Weights of a small GPT-style language model, trained from scratch on English Wikipedia: 8 layers, a variant of Muon for these matrices.
Each number is 128 + 32 x the weight over its row's rms, rounded and kept within 0 to 255. Layers, rows and columns count from 0. Numbers have three digits each. The size before them is the row's rms in percent of the matrix's.

# layer 4 attention query, 256x160, rms 0.0424, rows 88-175, columns 0-159
105:122116148187139131095125133075139088122148079168048163132103129143093108093191124128134179084167137098150169142185127152116118140129146075129120140123092160155125164092099122114089105070123086112117092099134056115118147135167123110165213127150127107086153120213104145119160125123133139064079141163131197110124176109060126119086145136110143124163169118099135128117190085140138136106092129086148143139116142119126075168127096166131112116075098111112077097051160125054113175098167167
105:205131168090150135140170045101102105129137129149126126152105117144123145098090150120111110188132116148087173161125147142165063106154158113161123083136104091103131131144118126152175103110120110165125062091145120108114147105177146089166093131164148128092135128105119196100156125156114162125110088147096141126057141153091124121113160112167175237162109142202187083158156137121040162088066080116140188143108124072133105108128151097142120117120130104151114116173115147087056147102141100
104:105142165139141158103171176161153166138133097109144069163153144084163115103147080150131121129142101064162131076157102100116153154181125142161067155088139103174137136150117136175095105167207128157117082059145114105121120207128057164174180116130138123159096171121173138130112094169138153092114098148124186141087107092195112168131151105090103112128114076123120133175082119147115156120106175104162084086077158131139124112152095165138089128130146063210104120117069124108115124115082114
102:124147141075163148151165160133093126139109145118093112127168107103144102153123143112157094089113133114123141161140167146138123089064100129130133146150144144161131110141080138114145099077112145104112082111094098207107157103092092170126146087125145118141077135145082144155196109140116091138162129128076241134120159126107114127152116139055115101096193115143121134084134072184156102131092084137083129161140053161077077089118135192209157126168205167099094168172112125148145101087129148
106:124143124121093148134163162081090124142104090117154188144109105160127075095133145076139114071101128147128160122146160176126197224115118097112154109224133149193125111160156164103163107152067167111130156066128127123132142118162134191112151145130163091081142199104164117164110076122161135096107131128122104130168208079146168128136069159156138131120106081126058116105172142175104152124092144141149127128083122099130182115176092129140145114122132099123127079070102130115166112158142069
105:105129175081161144120100142142133135157139118091187142103212128082159112145149145122140178117112104060145156109120075108110062149112134087142155140194179061150077094183161105141122168129136184153126124182127146181123136106155098114120186126184125124129102147102115091105120067113176127163195085184123174097071112092155138141107174093126096141121142119162143191166124044147099149152118084117151166115138162099152114106124174151149125125093145140153062127165077179121141123144141119
098:103146066093112160139108139110152112117115117146140124109110141134179165139113157117095115107126099128126096042084122136106161103131079109129156130122133188149093128087108080086168127145152150129122169051103195125139134131173149147111144120078088121174151177116073134087182132053115135162140183169165113114164154129117123125141093140151132148113162142085163052130091176110101160180203109160106077153097142090138170195167126128153086130140192067140095186184116129146101119070133135
112:106159138165126172150087141124163151155118131095130162136137126101198146106131141173121121111116127113124132100131132156176168134132098116109161123115103170192087107116120139118122159151067127073092187225082146143156146069142148147132116178098155051125119161124031139125118052071060146085138126141152106130214162162110101154125161119158170105124132109072166144089158098122146160117125076114094073187143170112132104175124139171126097073118125121152191130088154138111129126106157124
108:075143144166120136175175142125172140099101152124116120126101139189131110148089130102072107098105161160129088085143139082159135060105107169122212139145213168163119101094113092117163101170097128186073103071125111131189188097120131135077148099122116125097072121085143153146089170106135152112161113148104165083063135105089181144143141177074086084162147090136079165082124145146142089150168121165111140128112162148062117157141148139135149163120091181131120157145132110152124165178133104
111:109051074141110091132056077115138104128101108144077143125093107175102112081118109149152160126105128178180147110181127162098129132161127133107152125132131109125138136123104156118127129163098100139116131110165078062107093109110124114135128132145119138142154132106177116139085089077150140136079142156195082056150109102163151208119149099160181136123124127133112105159158157116198123055119180127121150074122130130160144122107088150121137119066039171130155147034102137166137162209157113
118:143174055086126111192105075131099139114108126156124085116184131148109130113073143114166129141137112114162116122139167177125152175083083152128156139202125146155163071153118148094138135191098138163134140123143115155146095158176097203140202186141143118102148187089134129066149070102188161130153183172107083091119141089200127131132142142096162162081173108134105148147164119123177123142131116175102146078065099119134127097130125157125086158166132122162114164120068152167083102122139149
120:131096110126128092150101099151147105100179076128119162114137135124115126129148128127065203138135121064125127099221099081117129111181082094121120081146107154112111137092144107167144102153149126135149144129162100088127126192160149133132141195154019135118153084134132125062168148069122170127138120119114072078116120116155152118126145129161108115164095119078167141175101142139169100127168186153173139083098160125176132162142135107084085156069160114152052113102122108148090153098081196
121:153120152154119081158121165127107156163132124151083157173173171118058128159159100092123174075170128101150134174123122142149116108136124172117136078165137138139127122139158130085097138099100096176138136209116069181087129172122137143177180153129128122040165116136148066092168155133189131125094126090118157116122136076122162085107120120103107104126181150093122225120186027153197137130080119114104117069162124161110115112120136092067112145155134136133106111122148113149144102122093157
112:179068052139123073129091129153151147073144125117079079139202160075143148124151142136136111097148062062133140144185141104108062107138138174151099090090139127119148179101112143145094115154189111113174117177171122172119082137109110084213141118079089102105109109154138112120171076131162146132159135131154129127200128103154122130081119104155097088109082094084155167160111140124138130134127158129106081124182106162075139144158107096129107128114145174177074150165113088123141105120057125
113:158138108091159143158132152088131111037084125123118172112109066141094162180071102136121174137121167125123153097112107134102168117134098159164173096144159156149123091151153165132135168156079100109140127131173122163107164092196115165110140100128122127157129100058153098117093132139091114163110149175151101121138179139132171117157145126196167179115159175114118110055192129095097126170126143089094101128146124052124108191197137088080117159121132163112190121201180113115160099150115115
103:111139137160103165134138153101161138123169105105113156136109124061149080136155174111103121083079125105114117070126128079136155157146120082138157102100169148174096150066143133111165060158118125111102163131129145135177170079135169123121156130073138081164102161159112133137150078131072138110141118112154170172204150107073125159102111184144084062131112071092135102109083102128090191110141121120113051188209117110092110162176096104129121100130157107146078095152123143077172075118134100
098:150136118109143153090190101136141136062104129120094149111125103111138090121090117102148101123157135204064119140135163149131112108121128101135155117164073164111161162164117118137177135174156112090115082091111027139123131176148170119130112115122158122126112094094112157114172154140133093129087067165069190124085174141083148100153062147134156215095138116201113136109117142183167109123052131095140132091054102135112151106103174149141101130161076154133195168121123112146126115133066140
108:091083127119114118182093080144097148157179143083079102148146171130129151076100164094111060152141077098139100159135167143185140109111151157147134096126115129115168134157118104098130100126061115113132173221139182158165133114120148140109119127114148076117177160108143168095122065068114154161130180107156066128156130163121148150056136198184170124088133128128161102153178175118066157080130076157090113152168133162131123103160162040143141124167126107132120171133142145129145096105130125
087:099193103163119148191148135168166194114090159142047093154140152113167158154119158136121113118188136126088091110151146100208178115128107137125225108115120210184086150106126134120170115193116121117092116152088126186152166133114133148129134166131151133122135129110060164114138141107133163111080085137078138129114148172093121087121107180098121127144152093105157132106106110123115142128162108119089062124086148113081150167134165144125098119198169100147126197154190103182104143129134133
116:095084077134088098100089149077078110148153115139107129141113117166124170126138140109143159111112100122151137093077095109129168178088094089137201097206194155112057092136129125101150121110067159127128154070148181202141161076105129129094150124124122144127163141165110112160116157097200151129138132099145114118151107102111141123113099195104120087104098102107097079165143089089095134141168119143109104164110141129185184183194121111151119126122153070087047149158142106136167170143169157
121:082155121101128138104152213152109154127121160122169111109085099133109138161109105153088126105148160136105143128083086110133114087130161104103116189140148137116141121121119159108177118091182125091110166237099188118139117125114119101042083111117166153156096130058166111169062126127189057175166208125140080184166110158142122144138094109152134093065150132151071114126117152107142084179146079151114089164169115114116183104129105117119147109137110151117152133117114115165202138135132116
099:133169128160141133167105072141138128206097124164119084168166079148143077141102176145143098143130137092124146130193161118160140211109095116080136163132115134183133059099167189143160108209129175130138138115129144140121103131129139124165111225147119117066131170139078118134119137122126173086142126068110129137126115091137120113161179098034097113171132128067119170136105060149129088112134083154119147151109142122163088105075123168152167141122138108151063105144122163127103137120180113
121:108169170121096161112144152146156153153152112084184185115158138087185136089144137109091130100124120139097122114127138132161144135137102074097113105137063161201080150203133110123150163111092175084098199178065146138133134147095152172100116143137142096127110175143105150084083070025108154133118120153131095112120170146141131153130080117228111107118118118106143151127149154178142171150129148138112128084074186108184152108118143150123095104095130090163143146049144131124115123100075099
103:095180172136116149153177131126126162145167157159151135130159139117112121104169139147127136106156132102161088106150071144119144132148116106160094176152204106149132146125096122117160188109160071189126109189153136106128154086120110161081170137212152147201089096124130141140087039150166133116195122165136154086097121125183123145113151104156162101117168108145134237156158134114147175138160136148100126154140132115083097125079157171110122103124133135136093129043097193178162154142147130
110:131143128164130151106055115121105111207142107126180155171114117146120150104164111157129132206135130109128104122080066145122215159188121090148110137166111095116110121128183141133104203149157125135150134168124159082119114157129161127138077173156140144159198113172156098136089153184126126122109087055129136130109088170177138148135177091095125167186119169103125160154109068132121151122109139104205109103134153145196115135100133122081123114154139065120155052099135184166128107130155153
118:145165172067095143157194154096108096122145154107185172137135137121108120113115162089092115095059126121085113163137162158137113065149114115093063101158108131131126086137125115100147128069153132231120154091126153086093150125107130144126112155118115143129103189144116145121140108118145124156198195083154186118126143088162167162212131072151105116112166144085114193104157168153162154172136109183088190157117126110135119070090121129173108085098166125149103131121094154143132092124070132
110:147161079099145092134089134125139112123132116153158095098147146111086182167088133111122161147145107121143088073065136118099145146139061119179189117118138140141089123101127100131120186160128121124096139132160079152161116147139107159148215108111142126158135142141134077083113106070138095178119118201135125080128128131141115155163130119180087157107139137134154126161094072138105179170155136118154035051174090070122127116144119139050063152169127138117133084168078155167088055104137116
115:113093157172116098191099106109103088136106152142114125125094103113176142164147131139163138150131245151191133136113122114165091077139128136091172174109087123122135114054117135106111106061137096149075126125070141136127153127145145085180139174176149113164167084147098107053140155172147143148122159121182145098183121164089122100079153065160168148113117161116210127107148112136153141123156069125129155094169129084142147167076136148125146081102096143092143182151118142155104187148134107
115:163062101131116106117138076133062129128117190143138116125122157180120174109092161133052168162126094136112086147162157157172077074175138153190155072120137122050087141110137138154146165108125073145156090134137105122159164102091167108135075077128125145117153083108116138176086176183113108182165098131120088105083112132151212123143156116160136175149083125146139073176143119140065137119119103120146163165135162122098138101144187068118130106107112178145148111162150077103097128154114105
121:145141122110118143099107160149134139150048155122104203130137062065100084159120182115148143060076144160103103131111120117097133133180119093130131135128137102162081136151139158106109117147126155140117139135093107121078153109079124177141100136116149136161120134099149092183161094166093129148115100067142142136174159131143090134198124137120086039140109111092075119093099103175183113068130174125076073113154136141067191096091119139137178087163169109104126143161155170172170077179110102
116:106084147113136135061056091137146093163106118091137200110198121136113128130165163094118079143092081135143123131086092122089101164121076115200162108196174057112091136164132053128103170133082132150148106137178077118105160067104154123117156084162116096186085086162156103153113077119111152126164070139095183055072160143111123162129163155164118119170109123129108138136156136158097160120123149130117137136135135147112121138125159118146159174125149140081095120128095185196126103135138109
106:166098054147097156149118099141105130134077151102125105117148120161171119127142156108120105175118128131165141152146093130115158181169087124153135154149176136149163143078127198128195134115192118104150144145140167112148103153192143096111126136128189109178142083124163115141104087225225124119184134104128122158179108146147203124067118092166146165118113098097101137143129060149106161145133078136147091152126074108130148099145151114113087116114165139163094110113082126177172118121103045
112:110108102077164157152127091106116060089143126107075100123062101159089157086103164110130104119099085138097109167159181151110148047201104113125122128097105145110129121089091122123150083091147107143120118084180105049084125139151114123099120110101127136184148121129114172151201132083076118165110150071173165114179140140109158165176139123139157165143190140086164078094114128166137128072127125134106089178147066111126081081134127143169122128153164112080123160114107158159133092106124194
118:134106155143141152095135135106110147093132099109217119141140086130220196075159139151143145092143139116187174150156166190185063119106126133133172155152130117196062106162105154127088117108066125140148114134091082140100161120119101132155159105133168058149076129148104146134135141139099157097157112135124151137149209108122176120090165081135176185144093101112142126091192114180128118136047113109131173143106147081128098161172157155125115125099125153138149130116074069138090144118131128
123:133140104189066133225101123070142138077140154126143180081102178139183138078149151120170113142119141141145106123105120171122189103115145127098141139126126154112134129075170137080095177081128107116111153139099187120181122123161106112131131124095131131146194073188143145087147127212117140109104131109180133145206141148127178084075101079117111106102141145099196136057135117110175155173153155114165129079140145147102144158101132152110112098122126150110169201112179099094116142159137155
116:082149129174095142137191155157107185144154138126128039156117127147164149067121099158154096151163139126149042126109123165156216095152122175122117172147145152131142115171084132145130162181181107139086131094097195125163146196091118187134107111141141138111155150072139137141105137150161135126114106114139063154140109136175163143133125176130169128131103105140105160163074160161159097126134159148152086074057106189133180126142171119122112126212109101152153134092119115165153164167105130
100:080125162093138163107090177094142103106152081083221168119105095122117137100094104099148120131121139085111143079103082133114136137104169052102147162176124090156149089166170146103089124170144168119139127155126132102154099180186073115104120158089148117183132144134223117118132120127137104113105141101125149144117128107166112138118160098069072115076132144148086142106114145146123082147063142099225125056150141095199149112116115130118145103144113114121139117188075153187121075109146148
104:165141108180082106141165170117187115148129134151123190122117204132095078143162131136103111136174121193125128107114159160128189148121174129124105101099141140119143194072171083090119149101126126122132150111122125104141101112072118132134173114091130136137137125255169158117089135139155127096026140144139185140115102146099108144134076116103104132131106113140126126160108160083133213130176163123143115115125153162101176139154062160069123114147173103123155090079150106163098084148100091
130:124120123114156156139130154157107111167077117105129072068198155149144137145145128167134072166128122101136128160171174174109163127161113194133085125077086095153136097143133146148104136096174150079158123111116145161123090117129052148166162054137144112152143156138156106141127079162120121160073138193151132105151105109157149106122136102167152166134174140076124034144127086169086152156167134099108082132091110127101145112175126193192134176157201088127155146135080092081105123128086085
106:150136073164158129107077116180148142129093162157114138112138041129148110131151158171136074159162109149160127100093112140118179130107076122149140165192157157094105125101152120101105178179087111078164150205110155146096160109073155141108132121117104127113120053164123102129107134156104160181150113091113101126150171161112172118119101165125162136152068119126142144118129138116220082123138147142097095148094131175085153158130150120071178208163104139061130165062162136170168144150140162
091:179121158105129137107141133136136172089143061150227123117169082156108109145111129130067094117100161101129163105163142103132140118140141159173109137163152094120061105134153110162092130187154103153131160137141166114141139071127105072149092143155123108097126107082091112126131119092093143146203125072156124068117120139053170200141195085133099116163113153069085138051109165137109120143189135192094143126153165130124142144124187100115168162088119118108143090155108141148143195113090135
108:150158176124128132103131158066088144101168061028110168101143140076111167104128174097204169142128163099137132125143128142099131091162097161169175135063122122137165159156118100182113071113148163142109140152108124131168103138172140182031202103125094181133167126160160123149108118119153151161120125124125149102108068089124105127055082138085134131145116157150128146125173100148145073159133101108124162129118094111145081102203115169093134099055159164124122109135098135123116104133124139
103:139146145130111086147088104112074192154173092128167153112111133112120120109108170118205161120096137138166098108084183184116092078130105120150145116050146106090127132080127059097139054130073137168119171123106117112190108168089094151095162149118079147082177166140082164135172118129133107112148183118168053079168131110110125110098094115133146116142134141064108077189151173111104124147161057118184138128145103118140120111136080107127146127139116114144146115113043156090096126125102156
094:160128079179112089149078173099088103160095104160127158108129097139146119130106182171152217091170097148071172086151173145182148146098122169135122118138119150097128159114120112122122149118079123119164133102139125132148124050069117147085136117078062124135172125157160177167076147078107120141120148150086118062115116128097189141167133086132150143160096148125132166086163161139135136119122150132099184225087150101116139150168119087156108118103167153169172094081136049129123147107152095
093:129141150172100117139126159123132146129132047105180116109135141054138103155119138112115197126204139137152144079126128133115178074092158135172138130114148146140138203155109102134207074152174111099144138171157088117222095172093116162108130126153110128157175100157138141099108149106165063094090113163129091104120113191114139081085063073109129128080110118107151117172128166129120107163120084122149154096097119122119130169156080071088102090146146126173168081115095105150105126080094091
091:159184115132112149151106097129176184109126077147163121133131138172146097165130117096104054193102090152119106140146125112164130116123093113099079100142166196164141130083131072072156170140110168109128130120088162155149168194091135052164114119176086127096170122194127118047146155115165121105097098128142141190135124111057197102126093114140119148127162139055109134183139130095120133182155137147114138104118087149171130160105151121115128173158117096098091131127089099172153153088065118
092:086066134142120117127084157124093147151104118121083168114136181108100097162146189159177130115145151096119190160184128084121141111125159117098117173132117155161121121169134160104160098130159158093136209197133108143142085147139133115105156150127151066128114178112155112114107041140187149087201148169134165107167130113166102087050109134086108054061111132114181173145158077110140114086139079090130112114135149151124194165093106171132134111134165116154118111153108178109145151164137128
096:151157162119170070157113108184128133134098168107136072110133176132067179152133139164131111164166190150167149153132161144186069122145118157144068100140116078046121125163139118089138086124120119133129123216059057188143095107161119097158107156166157130150160100111120137096049125132141138098147120111153135082096142151114039094105124086143114094125129121146159136106159150102089116099098133104135123117137155113101130077075146086088156112159110158098190141201146133159131088107156128
098:160141162155121150090100133120072152126096143220157115165114068129148071103118081141110106180099105105115141118124083120160155157128157138152122085158138154114134171153151154083131125172081120162179106104146172099114175087122118131156137179084061146098177093109155097136142102170134137153090085128081118149078149115119192105142172164142150210099104138113060125130141114072097165074124135097157174141082194136143168183135144105136120117126114114149089066076103114079150107171085113
114:120135187158160156118068123139106154137159113088188122092113090134147068161108148123143118176122157165151119111093118112103084074155147127154100145077119157128073164121092106181154081150127124125080155183124146133219115139126138138109171090120049130156132120150153118089080082074100150192130139135154092075110141211109093175132117153143193144096135185131184076156101168133113144107151086099086154099141102105148046092129129131105151133120135150132164139152061158072130131142120122
098:086169149099119129160167140071104134138162164087062164140069185086115191095093133141136087147108143108078167135105117128152115146138084129135155168120151131142187103083129087195123078098069168151116143169149165102116166174197139174078122127096158138097081086108120151141065133164114182081173119145095106203149099162106131086107100138096156123154094079176129142140135105109081103111132079128160115197118137127139118137168125141078155116173120137114122111139167148182129071084138123
082:087085073118098125160137108122119142128132120120113172175150162143134150115119096137106103118146146083128125124162120151127079104047177128119154145101179110151153090122087083116065184118111083142193093180122132116121117153102085124145069095130170112148060132117114156131151118146131088093136115136149141128180110114229124108166136130113174116161189124098076134201155184090130075187100154083162153172197180174122103181113107121171151135155160123156154124195120134160101100111162135
078:084101136129141126108104136119080124148205095104140174071119195112082176118122112154116201084136108128134096116062106109148165143145111150165103087178130124084090134085132067124100185105124093130113209159104114127123163127104157123187149087104118115077174120133062122109138176106079141154134083111137129084168124180101116180133158112151144088137141148101133099174126117184173197156146082172158092092160118107151108128120189120140056099106109140146127089110121132113058140140159160
084:142125081128138170128137117149080156135103144163108044108107112163118102124122097137053169088135139167109142111162070105127207152145111099163072160161149141135135101153100124078175146161129072129126096040170140115121192086217108165107136108160079099107162121067131150090137123129060109092144113163117114124115106112129199124174134152157068099114147118139159132124135124205159157156123186146121108174161165136071126152135158137184120123104124139176065126121127098121130159124167115
086:101139145098091093140094149098085205148122084167153131133085140102149106152118162107168179078137156100185083097159146161155109088132156152136126121088202164134111164131136078103110116145093129133156133071185127161153152134117154087138123162176077119115162124077165114116151143102121066172117102158130125065104120125075209110118156132179117105096134152095199150137073134149041130133183154138108095111209106110131158160131114062071134138161114150110120129167100086109139150135111101
092:120074172162141120180143133114156124116103118145150137118150155105151190125115151124119138093100122073109189133183162069145086135154170136114165165164145086142140120144101177162128097112162146143132140088140116148137143112143097061133112119169169056124168125086091131125181145189129146086160103149093135127083106122114201046086134086157088158164099173117105157107121112178060132140131151117150155187140123105051133130135232099111085148105119168136100090110093079122143188136126115
079:094087122139125108068101174148082054154142137175171114128104107148125116086153088136145117150138133152161161135103105128141110124103106092173110143126165094108098133109071081150131045128114030131129129100136122120138166124114084179141179108093096096115096098149153118107128184087091146154170145102160102050147111173062120132154156181147143090123101148123076063155104176119103130150077158099116135136098123118151191142119129155143137145165137095100097100100080120153073175033159119
094:097081075132122091119133132135120134131153186121149166100124138099128158131111190160105111105132079116082103131126148138127171184115110109089125139177107102109163082139125103118112171169120179094171163118141168139119120159138121218141145132118100075137149115143152170140130155145082183143149117125133150086138142068234090103158190133125141128156108110102195115130118132122195106145138183118149038079097176163109190185171166183130148105124149113164094152179124101144054138141141147
088:107159137122139167135136138124142108123115174090116176127089187129098162126162087168075148179126097112202100131103074105084144160125122128109094086099136127147143141113139127094113145068142168063162161155104127146120118192154128212107137065105136131113129128179203105099085128167121176146144168119209119171151147141187086162069093184136098085124115122142154102149136137140097132149095130135099110093099106135158093111159056144088121194100132123144122139150175081049118134092149091
103:152169126094143171098068161078181149133160133151157103152076096123136091093139117101176170139136116138177149054134137165104160116113090170151099095123177150140131099045125099080178057189129145074175120083138111076141093168156138108119127128056088135122152174116154142104152157169141078162142167098135128140126154143069167142051129111120147139117161136122114131088082093108133146113151127158158123145099112135162093119190102122123131163129166113167199085116102198120125094118081156
088:145130102138138119164128095109148127200075159179172036151225111155110097205108099140117109110135107136133120105101085120143176230158111107145087132144066090147113081129158161131132178136184172112133111078140184198107083102103115122160144068173173117117147135146123099116066111110163131119078120146129153115098154126203145174140171151157134160092134161145129120120145055151072159161133139157095110139112139139159141113176149150134123131120136087133145111130107139079147129110135090
102:134169188152116168113101171130151180172082099131162123119193143107098055180146147107108154168114172164164091075114102179110126119129146166190121096126154082078161139179140094132119106123153106163179116078076146107174146153126116155165100099154113169115146130124144072096109154166148065082110133171135130116073102134074149116133131129170086116054094096152109091169161173134125118164086084120118156086103175173131167120164089144126140181076154118148147104141150097123107130137073073
076:097115130122130150106148202108135135081154100070164165130086149077084096135099107112159167073063102144162166099072148094164134154137111130092116135082168123179104096109143120142177070123109134181079116084135126098145118163114128173103126109096133110162140160083158116137122155176124127085145105122171118196126206136131153126115102129100120131126113117083030050107145158088102114161078143155167166098148094146167067148162082102113134119133086153133103079148135083082179100136089106
099:103072102129155105113168163177032164165117165074107120099128099104089187089112164133145132068129132160127153145107124111162154087145202131132156140152117080143138086108107085122126098054111148150112125138122137139108091128114172109027153097154115123198160054123160153141077120139139182187146104105115152092129164108181089085114101161141157133176142149108133157121125167173098099162172112131134142180139089186091132167137084123095174097099154133103087150112091114121149165143145144
092:140122124100201118141132106152134110123161118084153130113090084098055140090111166130125071101108078146151044111106199146147187091084117072153139187147146160186151113144115136104121129168025146098105142176141171109127099156118124182072142160133106081135111135125132183113170087139066157096153139075133107137134147127135114123127143220102157109091163134136152115155139150139123112088132073144105092129150070173131099107093149155116116115153124119126110144113089212131093106081160151
100:112121133068150081080132136119073166153093119133130145072101100167112119170135144138114123046121173177176168166104182116082098143125168140084147190153150123103144120160091076116134161101123152091177168129118079176104094048169070076079122096181124091112072117086097155135120149082141135170157143159110163113110141150150062131148091075142165125144150156131122145088158117156113100152199135169116151151193101079117122156124169122123146102141149155089121072127076127147159110157134123
095:154128135119136119118087136113078120124158085112148132135167113109045063188070148098118090110137143159045094105122158090132128147094136124113089071130136151088145122150126109143091092104106182195108090100103160122149096168121176104108109142145048200061212148124133175138108122033126117164123141110093088076085071121093144138107088176181107112144160151122097163179136154145119147088076100151113145089128129125140156092098157088131114096111107128141101078121107160106144124133128131
093:162125149143141118052091162079081200100128095143125112070072146111122172142102168146156132122127117120120095064039150121129156170128126147157191159160149157142082178109093126126139162146093141125149146128161129083113130152081098151127151130150135134169108148138199117205081154143125198110184132099161200135170104091156138149139106127085161167191089090130133109133143096137180126100149148148168096127076106094131156084188115136064119126164135128137129071110131138120176135159152178
089:095078095082157156127152169187127116109155178110147150123147154148169112137136089126139037092103071122095122143114143144125107119065115076099096127175048125110131084148176138132138117106082097104133150128101121146127112154109159088143090135124177103154104148091139133144132103181084088113087129130126122148137150129131103133121181210112123118091160099116142091116172090073149144090125141120104109127129085194179150110137183162152069148166112117108126206141133134079110068073026159
090:165155068111104121155148118104159160133154174155167118178160056127187157116172133097172078140080149205089126114101119154106113149108153128157088118097142101220132105110131147105124171143076141058078072092111165169115146117124122071164107119118180121109117141126102159113085075143116131050117117109146104147179107135107135183103097123142179143155139098114140137122081100114117215126089129184120154157154072175143093179106128175088109088090089154137152129100092129131134122101103130
097:172129162113088110107109116117081133118114125100187146179126099056130093078067159066170171169166107127108148143104095116152042135114141155149199055167139084092105083087152125158140122155187171145068080137205130101121156138148157188114159145121102178148145147121130107155076123193153145152150132107111169108157145141080134127110128114103117181097054104153113158104087103117099136176155116106131193133108125111144165112160131116174166110131158140135113126151082135185126099105110124
102:127134140161175118120044141162123158146137074059175131106132110113108066118110109076195146169142148138153125140102129136111134092138121161129091135084164078134112085068147100180123139151085088138074179181128118130148100155111121158078152150130096139086157190111142134113095148129076122152120172125147070046147105122093122164111121129099110091215142173120130134151146122168137114153121127138179157147169037114145092077104128118105149173127091175094140098076099190087101107133157142
126:113130167094139124074074108099134074127135144157137218151064108124106130132100102111118170129087144167087146105079091092126096092141144068096150098185121135094093112125162092146141163140077102162105111140144092110078166079116166114113073170155085187125101102111086104142143159099080128129149103096097145092078131139090098156205174146100125114151140162161122127102111144087154093093120121098142191118158184107204106154085144139129164127100083141091127118167157185126124158177182172
117:123149136138129145129112198098201111080097090058160216123118110120127123171158093112101193095130164159135145099113119147130163135167069125099171133143128154187095129122139129113122153096122120128109132127119062110100147146114121140102152093129159105206095112173178091110085143090120097076085109146155155083146194124131149162108125066175129122126155115087127136063164127149198161141098147071115091075102144098127148141154089157082098117084138167119188114108119101201127112145078093
120:101102092078141119103164109138084102118126104130093076162096033122071122123072123092119119101123099130116142118108152107132133192133095071131166119164138165164141144202072160113169063188091182096106124089143111129120132125127139166103127134124154130138142181094138144182114117021174128186124147124136092119121148103146116155162106205145161153098133098164055108153144155136093112083115115167102099139089131104175158094167106096134136124145111076118099116097102174183184099117151115
106:179100114070149131064209154115092142054151141116108101113097154107147187106125074118172148107126113173100137173095149151123102050144158139138103094123072153077138142162104114121106117065153062121121066088122096142103152152099120095138120055118119157097148093111119137137185176165107104138090095138096145175100129141100152101146089132140136190132120156186150089130118150142129121170082161121126164128101079143118137124155181117146088104163110133113172153155114065078148158127060190
110:176098179170096087093160144134123143129170159176148160131128113091127098121190145105133103099140109165157146195118135136146036154097154104122094125152165131097120169124127124108115092087068068134121140193116111131083150093062182082148156133120140092095081093210143139117092113119166145152167128080129141117136170131083123134113085146157122083147050097153139216127144129113129163124115123161118171154168145158086135109131144106054139119096082139102082120036137130137158130106099132
114:140131139173106131154075113131117108144154129165065122138096116057141147139172196129138162105151152097145120097110079061155136101150070085136150141156148140146100187056103123103134064114180125157121140127120135118111150153132148124177153166118116112157158112188108111105217146139141153141150090075136187137178143153077104092093113135122099089143071076061160169117066075161142133116147127138122068131167135112105123188093097123146116099149185089122046149121123147170131156103146162
115:062129186121126132093144200159097166186170111059182086149167169153166128098182096103133064108147137106187126140113114117137123116101160138156118164147157099178158117174107114136126124142144116163095152170110143152135145177102138130077178100173175105104101131128174130163094112126192146082146132071115167156088095151150137148033173161059145055124121096160112181135131121166139140133074103150143118120144096193141117068145138107107126122176125127137114127116065120158130127087115132
109:173131157118096139133133097107102123136120141164185152165125110147145111090112178111097159132098153127108162145193155154163081099117147071087144133179108128134098076089141188134182104123164148147155115059092129085112147159117123118169096193141127129101108148138072146139164174191163135108168125057104189150120135079113168108164138070073113147152090108095104128113110092177150070122089076144144212135091153097189156118089147143188125114096156103145067118157094122141071132143118120
123:174094169149142114135093061128117091160108126124099166142148104131127152092160131090178119180149119129177161181151159184147104134108137115147131107135080070157132157170164175132072120119051131118174114137120080151072127143129118139190161131145148075100170139177175117099159103160097174143055108121143161088095208113108153097068145136161177180151101163137136093103191091165082144087088148094115189069103179125131121123128123080105170149137113092122129142127111151111087112124127095
118:120056148121075106111138134106147095093130118082106165102131193110096070114127164091139147083121106157097165106166138106132075146105188093123118086076111072117126204150115127102124097104144199079138155096121115134167081076131109089161109087100146126125112160147154156161099066096149092133117125171150149110166114110113089136089057119171049089058102106157121103147139175157097161107113164125144150143159141105123162086125094096173141074079113143147103142128127125085145127167138040
099:146129184082132079125132130133117105123135082161130149120132098070070080202103113118130143107096129112139136101116151103063081122147117142161120112112147107144146119116113101142122084159135108173093111131181061104116121121145086140165187136124102102123076185080154114124153079100072093166135166166155169067118134083140092184189160143130085107101142132159142149122090123106133176114116151124127093078226079096090095111115080146085108159144114133136150094164054201117120057141112141
125:139099080164124083115109082118111135132072161138034126179136141176042089160112158078117144117134130200131129153130142091132121150077126166156195115143188128105166123098123123111153110150114121172126082074171057138133139109114178109107126118134119138089126076116151124158132177178177140091120106098072180118081126117094117118119116161029088109144134101163090160128158111125164092077114122135104133135129086163071097130124106104118165151130113200119115130141187102176138156174158131
128:128065108155136116092037042148122134148120126117133101132131085145140132066146143155132122185141129139151154148150112136120072147153142113138105175130101062076143138143110125169126138159190146082150101188162128048119085144113154057132057137159114127173153088092152126142079146125146144139142098108116071116142108178161135139104161078151156180162050143141126115193102158132145073099110131120181138120117121146157146099088156118128168128090084156130168115058097156182128172164154130
113:184116118164114097115134096103090100148119114173141085115142186162114158115134092142131149179140144188182061124096124180118146122143110161202129128132132104078103137113112107175144173102145094184128072062156080115148124152129122148183179115173140154149137123125093117101116138183142114119131075190130159079085084155145107153147121094157140197135104134151142084205098111122117202152153112103180123070103090087099155140123123176109078141125143112150172101139077149154046112148110100
102:117121123164133141146165107122170129069098114163122075152087120122140134089111137151139081117129149148121126113202167140145094064157159167112137164085122122167167134135096147135085108180143093154132062075120081073138161166088097143185090110132113118130125092104173181150113137156092144105126120103138130126072142125137158152159208114049135151153096101170170162096097168188182072050070168112145120067089124153113104097082135180132142137154075145155168157100130110161096122144108149
102:149139130144134083125099145156145127177117157195104153141141141099082174123147133176136162111154132117153085088105083146160110068123131145149111080177152102090079170148138101112090162165081089168148143221113132137089152106056132175170150178138102155079140111153125078092168114120131170178143100160142091095090108127142112120133138151144128072151086124137117171180153129082169091110157177123102135070109217140118178181122107096078155138148127102121070162108180132165115153184134139